Weights of a small GPT-style language model, trained from scratch on English Wikipedia: width 128.
Each number is 128 + 24 x the weight over its row's rms, rounded and kept within 0 to 255. Layers, rows and columns count from 0. The size above them is the row's rms in percent of the matrix's.

# layer 3 MLP up, 512x128, rms 0.209, rows 182-194, columns 0-127
size [ 99 101  98  99  90  95  90 103 101  97  96  95 113]
[[101 116 109 114 130 105 108 142 125 107 139 104 120 107 146 125 131 135 175 141 109 116 146 123 140 106 106 134 135  84 116 136 112  84 114  86 139 154 166 114 152 111 140 135 146 143 100  80 155 152 153  59 112 122 161  87 164 149  98 131 124 112 105  59 139 143 125 168 125 102 123 123 113 134 117 129 100 134 171 136  94 181 128 133 127 149 122 145 163 142 104 123 144 124 119 119  93 148 128 153 135 141 169 141 128 139 127 128 173 133 110 115  87 117  83 149 141 146 135 113  68 148 129 130 165 170 142 161]
 [133 155  98 148 135 162 108 168 121 146  96 106 143 109 149 117 108 180 171  92 138  95 112 109 102 145 155 106 101 141 134 143 130 150 179 103 116 108 127 170 136 115 138 141 115 125 168 141 139 154 119 118 148  95 146 137 104 177 155 156 113 141 124 124 122 118 177 132 137 123 117 136 145 144 133  88 153 110 131 111 132 132 124  84 158 121 141 114 121 153  64 145 123 173 130 116 158 128 147 115  96 143 138 139 110 147 113 129 150 110 121 119 180 102 193 119  88 168 147 154 129 154 103 106 147  82 145 127]
 [149 152  97 118 179  99 103 147 119 113 135 143 101  91 126 171  96 147 150 100 148 141 161  96 143 105 118 130 106 138 133 135 134 136 141 117 151 182 125 111 132 151 153 108  74  99 134 132 174 162 153 118 100 107 133 159  83 161 102 128 137 143 130  86 178 150  97 110 103 132 147 124 119 167  92 126 157 146 140 115 161 130 141 119 162 152 140 124 151 119 157 139 139 136 137 117 111 119 110 142 124 135 111 117  74 127  92  86  92  96 137  94 134 119 157 154 113 108 133 141 108 143 172 127 130 154 110 182]
 [152 147 177 131  95 113 128 147  98 180 133 155 131 115 124 129 104 120 101 118 153  87 132 134  99 118  99 160 157 160  78 103 145  94 120 138 140 103 147 111 126  85 154 113 121 100 120 149 138 120 100 131 153 133 135 161 114 143 112  93  90 145 147  99 124 135 156 119 102 124 148 138 113 173 146 166 138 157 115 101 139 130 142 133 119 157 138 136 165 143  95  80 111 101 109  86  72 150  94 157 140  83 173 111 100 135 143 143 133 162 135 145 108 122 147 121 102 112 152 164 164 118 137 127 121 145 163 153]
 [ 89 108 120 154 161  82 131 122 149 162 138  83 129 108 116 104  65 157 131 114 114 121 151 160 156 143 133 150 117 131 142 133 177 167  93  89 134 153 121 120 137 132  87 126 134 113 133 157 140 114 124 134 120 156 118 163 141 143 120 132 116 133 152 160 124  90 128 179  90 138 107  78 138 138 133 162 132 106 127 102 134 131 165 156 134 146 140  92 109  92 141  91 142 140 110 123 143 132 141 144 158 156 140  98 103 125 150 114 125 137 132 187 143 101 135 161 151 115 188 132 137 123 117 122 191  96 136 127]
 [ 98 142 138  95 134 106 122 133  82 129 116 145 145 135 120 159 137 124 111  91 159  99 133 107  68 144  75 131 132 182  93  96 133 156 121 122 119 123 102 117 129 114 169 108 119 162 121 157 104 108  63 127 130 138 131 136 125 155 134 141 133 163 167 130 118 151 111  97  85 134  73 120 116 117 137  97 110 142 147 118 138 116 150  99 152 126 134  71 126 114 139 159  59 131 133 143 116  92 143 100 134 153 114  96 122 163  91 131 139 137 131 101 125 123  87 118 152 158 144 141 143 169 157 141 126 113 122 128]
 [153 173 104 141 136 160 154 134 139 141 128 111 137 113 169 122 149 134 127 204 128 120 129  96 136 125  97 128 116 134  93 134 121 130 139 151  90 137  75 118 163 150 145 110 101  98 175 143  92 132 133 158 118 120 116 129 119  91 168 128 151 126 174  73 124 137 135  98 111  99  85 114 113 152 129  81  99 111 136 139 119 126 105 112 142 102 118 116 122 118 149 149 137 127 117 128 176 119 164 116 182 109 135 159 143 117 178 150 100 109 115 174 128 125 136  95  89 101 122 117 105 157 160 116 139 109 118 132]
 [172 142 157 130 135 115 164 137  72  85 123 145 152 144 134  90 150 140  92 156 125 121 120 147 147 127 139 131 142  95  94 194 148 136 116 134 123 137 116 106  78 134 131 168 123 170 120 130 143 131 113 180  99 102 132 149 142 116 166 134 131 121 123 133 118 160  99  89  99 132 160 127 139 153 102 114 163 142 150 107 128 110 179 106 158 126 120 149 127 147 102 135  91 117 102 150 129 129 138 121 147 137  97  70 105 133 114 129  92 155 168 141 128 110  98 161 131  75 135  90 146 142 166 125  99 125 121 121]
 [ 91  89 111  99 143 179 164 154 120 133 108 131  97 123 161 152 135 133 121 100 122 130 132  93 136 117 155 142 111 136  92 104 180 169 140 103 112 148 132 171 142 105 154 127 107 102 181  97 144 180 135 118 104 134 121 115 148 126 145 128 107 150 118 110 140 122 125 146 125 123 106 115 115 171 167 106 131 136 146 114  89 166 148  98 144 117 130 123 113 122 141 157 148  90 106  92 153 186 141 111 148 119 172 141 140 174 123 117 123 114 182 139 133 121 100 138 120 139 158  92 115 135  80 104 153 118 103 107]
 [171 106 135 108 110 154 121 152 156 119 120  82 140 130 135 146  93 111 102 152 115 103  93 120 151 130 164 133 142 169 156 141 111 141 100 122 161 111 172 130  87 142 121 104  73 148 149 147 141 102 121 109 133 137 139 103 162 155 162 120 127 124 123 130 163  78 107 134 129 145 145 116 101 127 113 113 157 164 159 147 151 107 132 136 132 159 143 139 121 142 131 147  68 154 107 148  86 125 118 159 137 126 127 190  78 114  86 130 125 145 105 134 126 151 105 161 115 158 132 137 112 174 145 160  99 120 149 168]
 [151 119 102 158 153 171  97 129 152 114  93  98 119 126 138 128 123 129  88 184 136 136 140 113 160 128 126 118 146 124 147 126 118 139  89 160 159 143 138  99 136 195 122 130 135 105 124  94 190  82 126 170 105 110  86 126  95  99 146 135 111 151 156 145 176 121 131 112  94 124 163 112 107 121 136  79 136 146 105 120 141 165 136 152 137 181 149 145 110 132 139 110 167 141  93 122 173 131 101  70 122 112 115 114 129 138 118  93 143 104 144 133 158 117 130 130 139 141 149 106 158 130 120 130 106 111 112 135]
 [166 113 114 112 136 122 125 112 149 141 115 148 167 127  90 115 136 143 156 136 142 154 114 101 115 101 120 167  87  86  96 127 115 122 101 115 123 111 146  74 156  99 139 140 132 122 105 120 163 112 158 100 116  98 117 106 150 146 146 115 112 121  96 138 176 136 109 109 144  75 132 123 165 140 113 135 164 148 140 129 170 114 124 131 140 192 118 113 122  99 145 100 113  71 109 108 139 113  93 172 117 140 101 125 111 100  91 180 155 100 130 107 119 145 129 160 100 180 129 110  92 126 136 138 131 137 150  95]
 [146 113 156 114 169 162 118 172 137 113 157 117 131 116 106 150 100 159 131 142 145 121 134 120  96 141 129 119 101  91 136 150  97 123 136 121 131 131 159 129 163 106 130 153  48 149  98 103 135 109 123 139 133 150 138 155  96  94 104 150 140 116 146 120  91 110 171 175 132 118  80 139 121 123 132 139 148 108 165 159 129 128 131 112 125 143 134 133 113 145 103 159  91 150 145 128  76 167 136 101  74  75 113 126 161 148  94 108  98 104 115 135  94 159 131 122 132 154 130 115 104 140 154  82 116 133 162 120]]
# layer 3 MLP down (transposed), 512x128, rms 0.202, rows 182-193, columns 0-127
size [112  75 107 118  90 108  90 106  93  95 104 107]
[[119  85 106 128 149 124 133 113 161 123 169 126 146  81 131 136 138 175 187 174 103 139 136 129 121  83 127 137 130 121 111 129 138 109 177 156  83 117 122 153 125 159  64 131 109 146  94 148 135  95 162 109  92 150  99 130 122 109 132 130  98 112 109 164 146 122 165 145 124 150 125  90 161 111 167 148 128 154 116 108 154 107 119 133 153 112 194 128 155 107  85 125 119 121 152  96 149 108 104 137 145 154 109 125 132 134 104 128 136 132 129 163 117 139 132  85 119  94 143 126 116  82 147 142 102 139 114 132]
 [138 136 149 125 138 118 162 125 134 124 162 150 127 125 130 135 120 103  99 141 138 182 140 126 134 132  74 147 157  99 136 141 105 149  94 150 148 144 122  96 122 139 140  98 166 155  72 113 125  87 151 146 113 143 135 136 152  69 110 127 139 111 172 132 153 142 107 138 117 142 109 111 112 113 143 150  95 158 136 132 136 122 144 161 109 134  95 132 133 119 177 113 162  89 116 140 106 151 120 161 148 115  93  94 139 127 148 129 118 152 146 124  65 167 108 128 174  95 100 100  99 120 151 171 114 184 105 110]
 [137 111 121  89 114 195 124 122 136 109 112 148 110 132 125 167  89 100 147 146 127 132 107 143 136 103  73 137 146 143 124 113 114 164 126 132 143 137 146 127 108 108 130 135  88 124 145 114 147  76 131 122 150 168 171  98 142 131 147 145 131 116 139  90 116  87 109 127 154  98 153 109 122  98 137 147 114 124 153 114 104 147 135 168 138 140 143 175 122 123 133 151 174 153 110 141 113 101 148 131 122 103 152 123 150 143 145 162 178 175 156  95 125 136  96  77  65 124 136 160 102 136 116 112 170 134 105 108]
 [128 161 165 145 127 156 122 111  69 116 200 155 132 137 104 112 119 113 139 161  68 139 120 100 130 130 158 156 150 126  96 114 124 141 185 123 141 140 110 132  90 115 163 110 106 107 106 130 131 192 137 129 148  89 106 112 113 117 129 132 111 114 133 153 129 155 135 112 126 130 114 125 121 137 151 119  99 128 135  95 125 121 150 118 160  67 143 164 114 134 121 136  76 112 148 109 144 164  84 147 122  77 105 103  98 135 137 127 156 122 158 142 103 144 152 145 124 113 155 107 115 138 135 136  98 123  88 167]
 [171  98 149 109 115 106  74 144  97 118 101 151 120 113 171 164 138 148 139 117 146 126 118 107 152  83 131 148 129 123 113 101  95 118 110 188 130 133 127 107 115 109 115 149 127 142 174 129 106 130 138 127  90 107 165 115 109 141  96 145 124 171  78 104 100 143 127 129 148 156 113 122 147 131 133 151 111 145 133 149  93 113  92 152 104 136 135 167 149 120 164 181 135  82 125 120 126 145 153 151 146  99 112 102 169 167 126 129 103 165  64 130 103 118 110 101 142 113  91 133 136 151 124 106 129 141  98 112]
 [132 176  82 144 182  91 118 118 144 178  82 142 126 147 125 113 106 114 149 135 120 166  94 128 151 125 112 127  94 132 143  90 136 160 123 129 155  80 171 166 150 110 148 157 124 166 121 152 137 114 120 126 157 131 167 149 116 124 105 147 137 123 120 123 140 123 135  99 113 127 166 103 143 125 132  95 106 104 161 110 112 146 144 116  87 112 106 126 117 106  96 102 140 132 107 108  90  97 174 177 138 152 151 136 142 125 120 122 143 162 126 148 104 141 108 113 115 106 116 158 138 149 137 170  68  86 109 138]
 [124 133 115  97  99 163 137 121 153  93  88 144  95 152  79  95 145  95 137 137 105 144 151  75 170 142 162 165 123 129 112 156 110 160 129 127 152 131 165  80  99 128 132 114 101 125 127  75 137 101 141 137 168 123 140 159 140 122 148 158 154 130 148 140 122 129 173 135 117 158 121 130 125 106 120 136 102 117 107 126  79 130 106 126 114 125 128 120 127 122 159 123 160 187 108 126 110 121 162 131 141  94 103 142 128 146 144 125 168 137 134 112 132 106 108 145 119  69 132 108 107 146 120 165 138 150  57 147]
 [ 67 127 152 125 100 144 170 112 123 122 127 108 117 131 149 127  92 147 181  95 101 106 100 114 157 165 134 162 156 103 146  95 136 129  96  98 162 135 140 112 109 127 157 112  85 163 140 119 151 126 112  94 168 148 152 152 126 127  87  94 108 114 114 143 151  86 146 113 110 129 118 102 116 117 141 128  93 121 163  93 126 105 101 122 115 124 122 147 175 124 155  84 128 140 140 145  79 107 145  94 124 124 151 110 141 139 115 158 135 124  98  83 105 117 133  88 128 126 135 130 150 112 158 156 184 140 158 142]
 [127 150 176 132 170  94  77 114 144 100 114 105 149 161 117 119 153 162 123 123 141 125 137 150 140 115  98 135 167 187 157 148 113  92 117 122 125 137 158 125 137 160 121 152 107 130 160 155  90 131 119 140 121 113 130 136 110  98 111 129 114 102 151 142 129  86 145 101 168 153 142 109 122 112 104 109 118  99 146 149 148 129 123  97 134 109 132 107 115 141 128 144 111 145 134 116 126 100 135 132  85 192  98 135 133  85 150 125 142  87  79 113 135 116 147 119 101 116  83 111 105 128 182 148 106 163 187 148]
 [103 101  71 151 136  84 136 137 144 124 105  98  92 151 124 108 157 124 126 120 123 114 180 130 160 139 150 150 109 101 125 128 119  99 143 102 101 144  75 159 171 139 136 141 210 116 156  85 116 117 163 129 115 102 130 115 103 111 104 131 135 134 182 127 134 128 138 128 129 130 126 106 123 125 107 155 135 121 150  95 118 157 118 110 123 148  99  87 133 154 116 126 135 134 109 155  94 114 105 145 105 153 132 122  98 134 127 125 121 179 137 134 115 179 164 128 158  99  64  86 144 115 143 145 134 136 143 151]
 [129 102  77 145 132 123 108 127 101 119 112 103 128 123 171 144  97 135  98 141 136 135 130 154 112 129 109 131 103  86 170 143 121  93 126 145 141 140 129 103 107 162 122 151 148 136 115  97 189 138 124 128 129 154 106 132 134 112  85 144 124 160 143 160 114 115 139 143  90 120 139 133 115 121  86 114 132 124  97 148 124 147  92 163 161 130 123 136 165  99 148 135 136 132 110 138 175 131 165  68  94 136  93 121 141 172 139 102  83 130 122 152 153 141 136  55 108 152 142  98 164 119 125  86 150 128  91 150]
 [157 127  93 130 165 118 110 140 160 132 118 118 145 125  73 129 100 116 165 102 119 122 110 130 130 155  99 111 129 138  90 157 127 142  94  97 102 104 124 126 132 123 155 125 133 157 124 108 140 119 116 121  98 121 170 153 136 170  93  87 172 134  92 127 133  94  94 167 137 106  97 133 131 118 101 155 161 128 130  89 166 128 159 131  87 137 154 131 120 134 169 140 177 125 135 136 160 135  79 148 106 132  98 134 155 137 121 178 121 158 142 101 129 146 169 157 110 147 134  98 122  92 105 143  99 109 172 159]]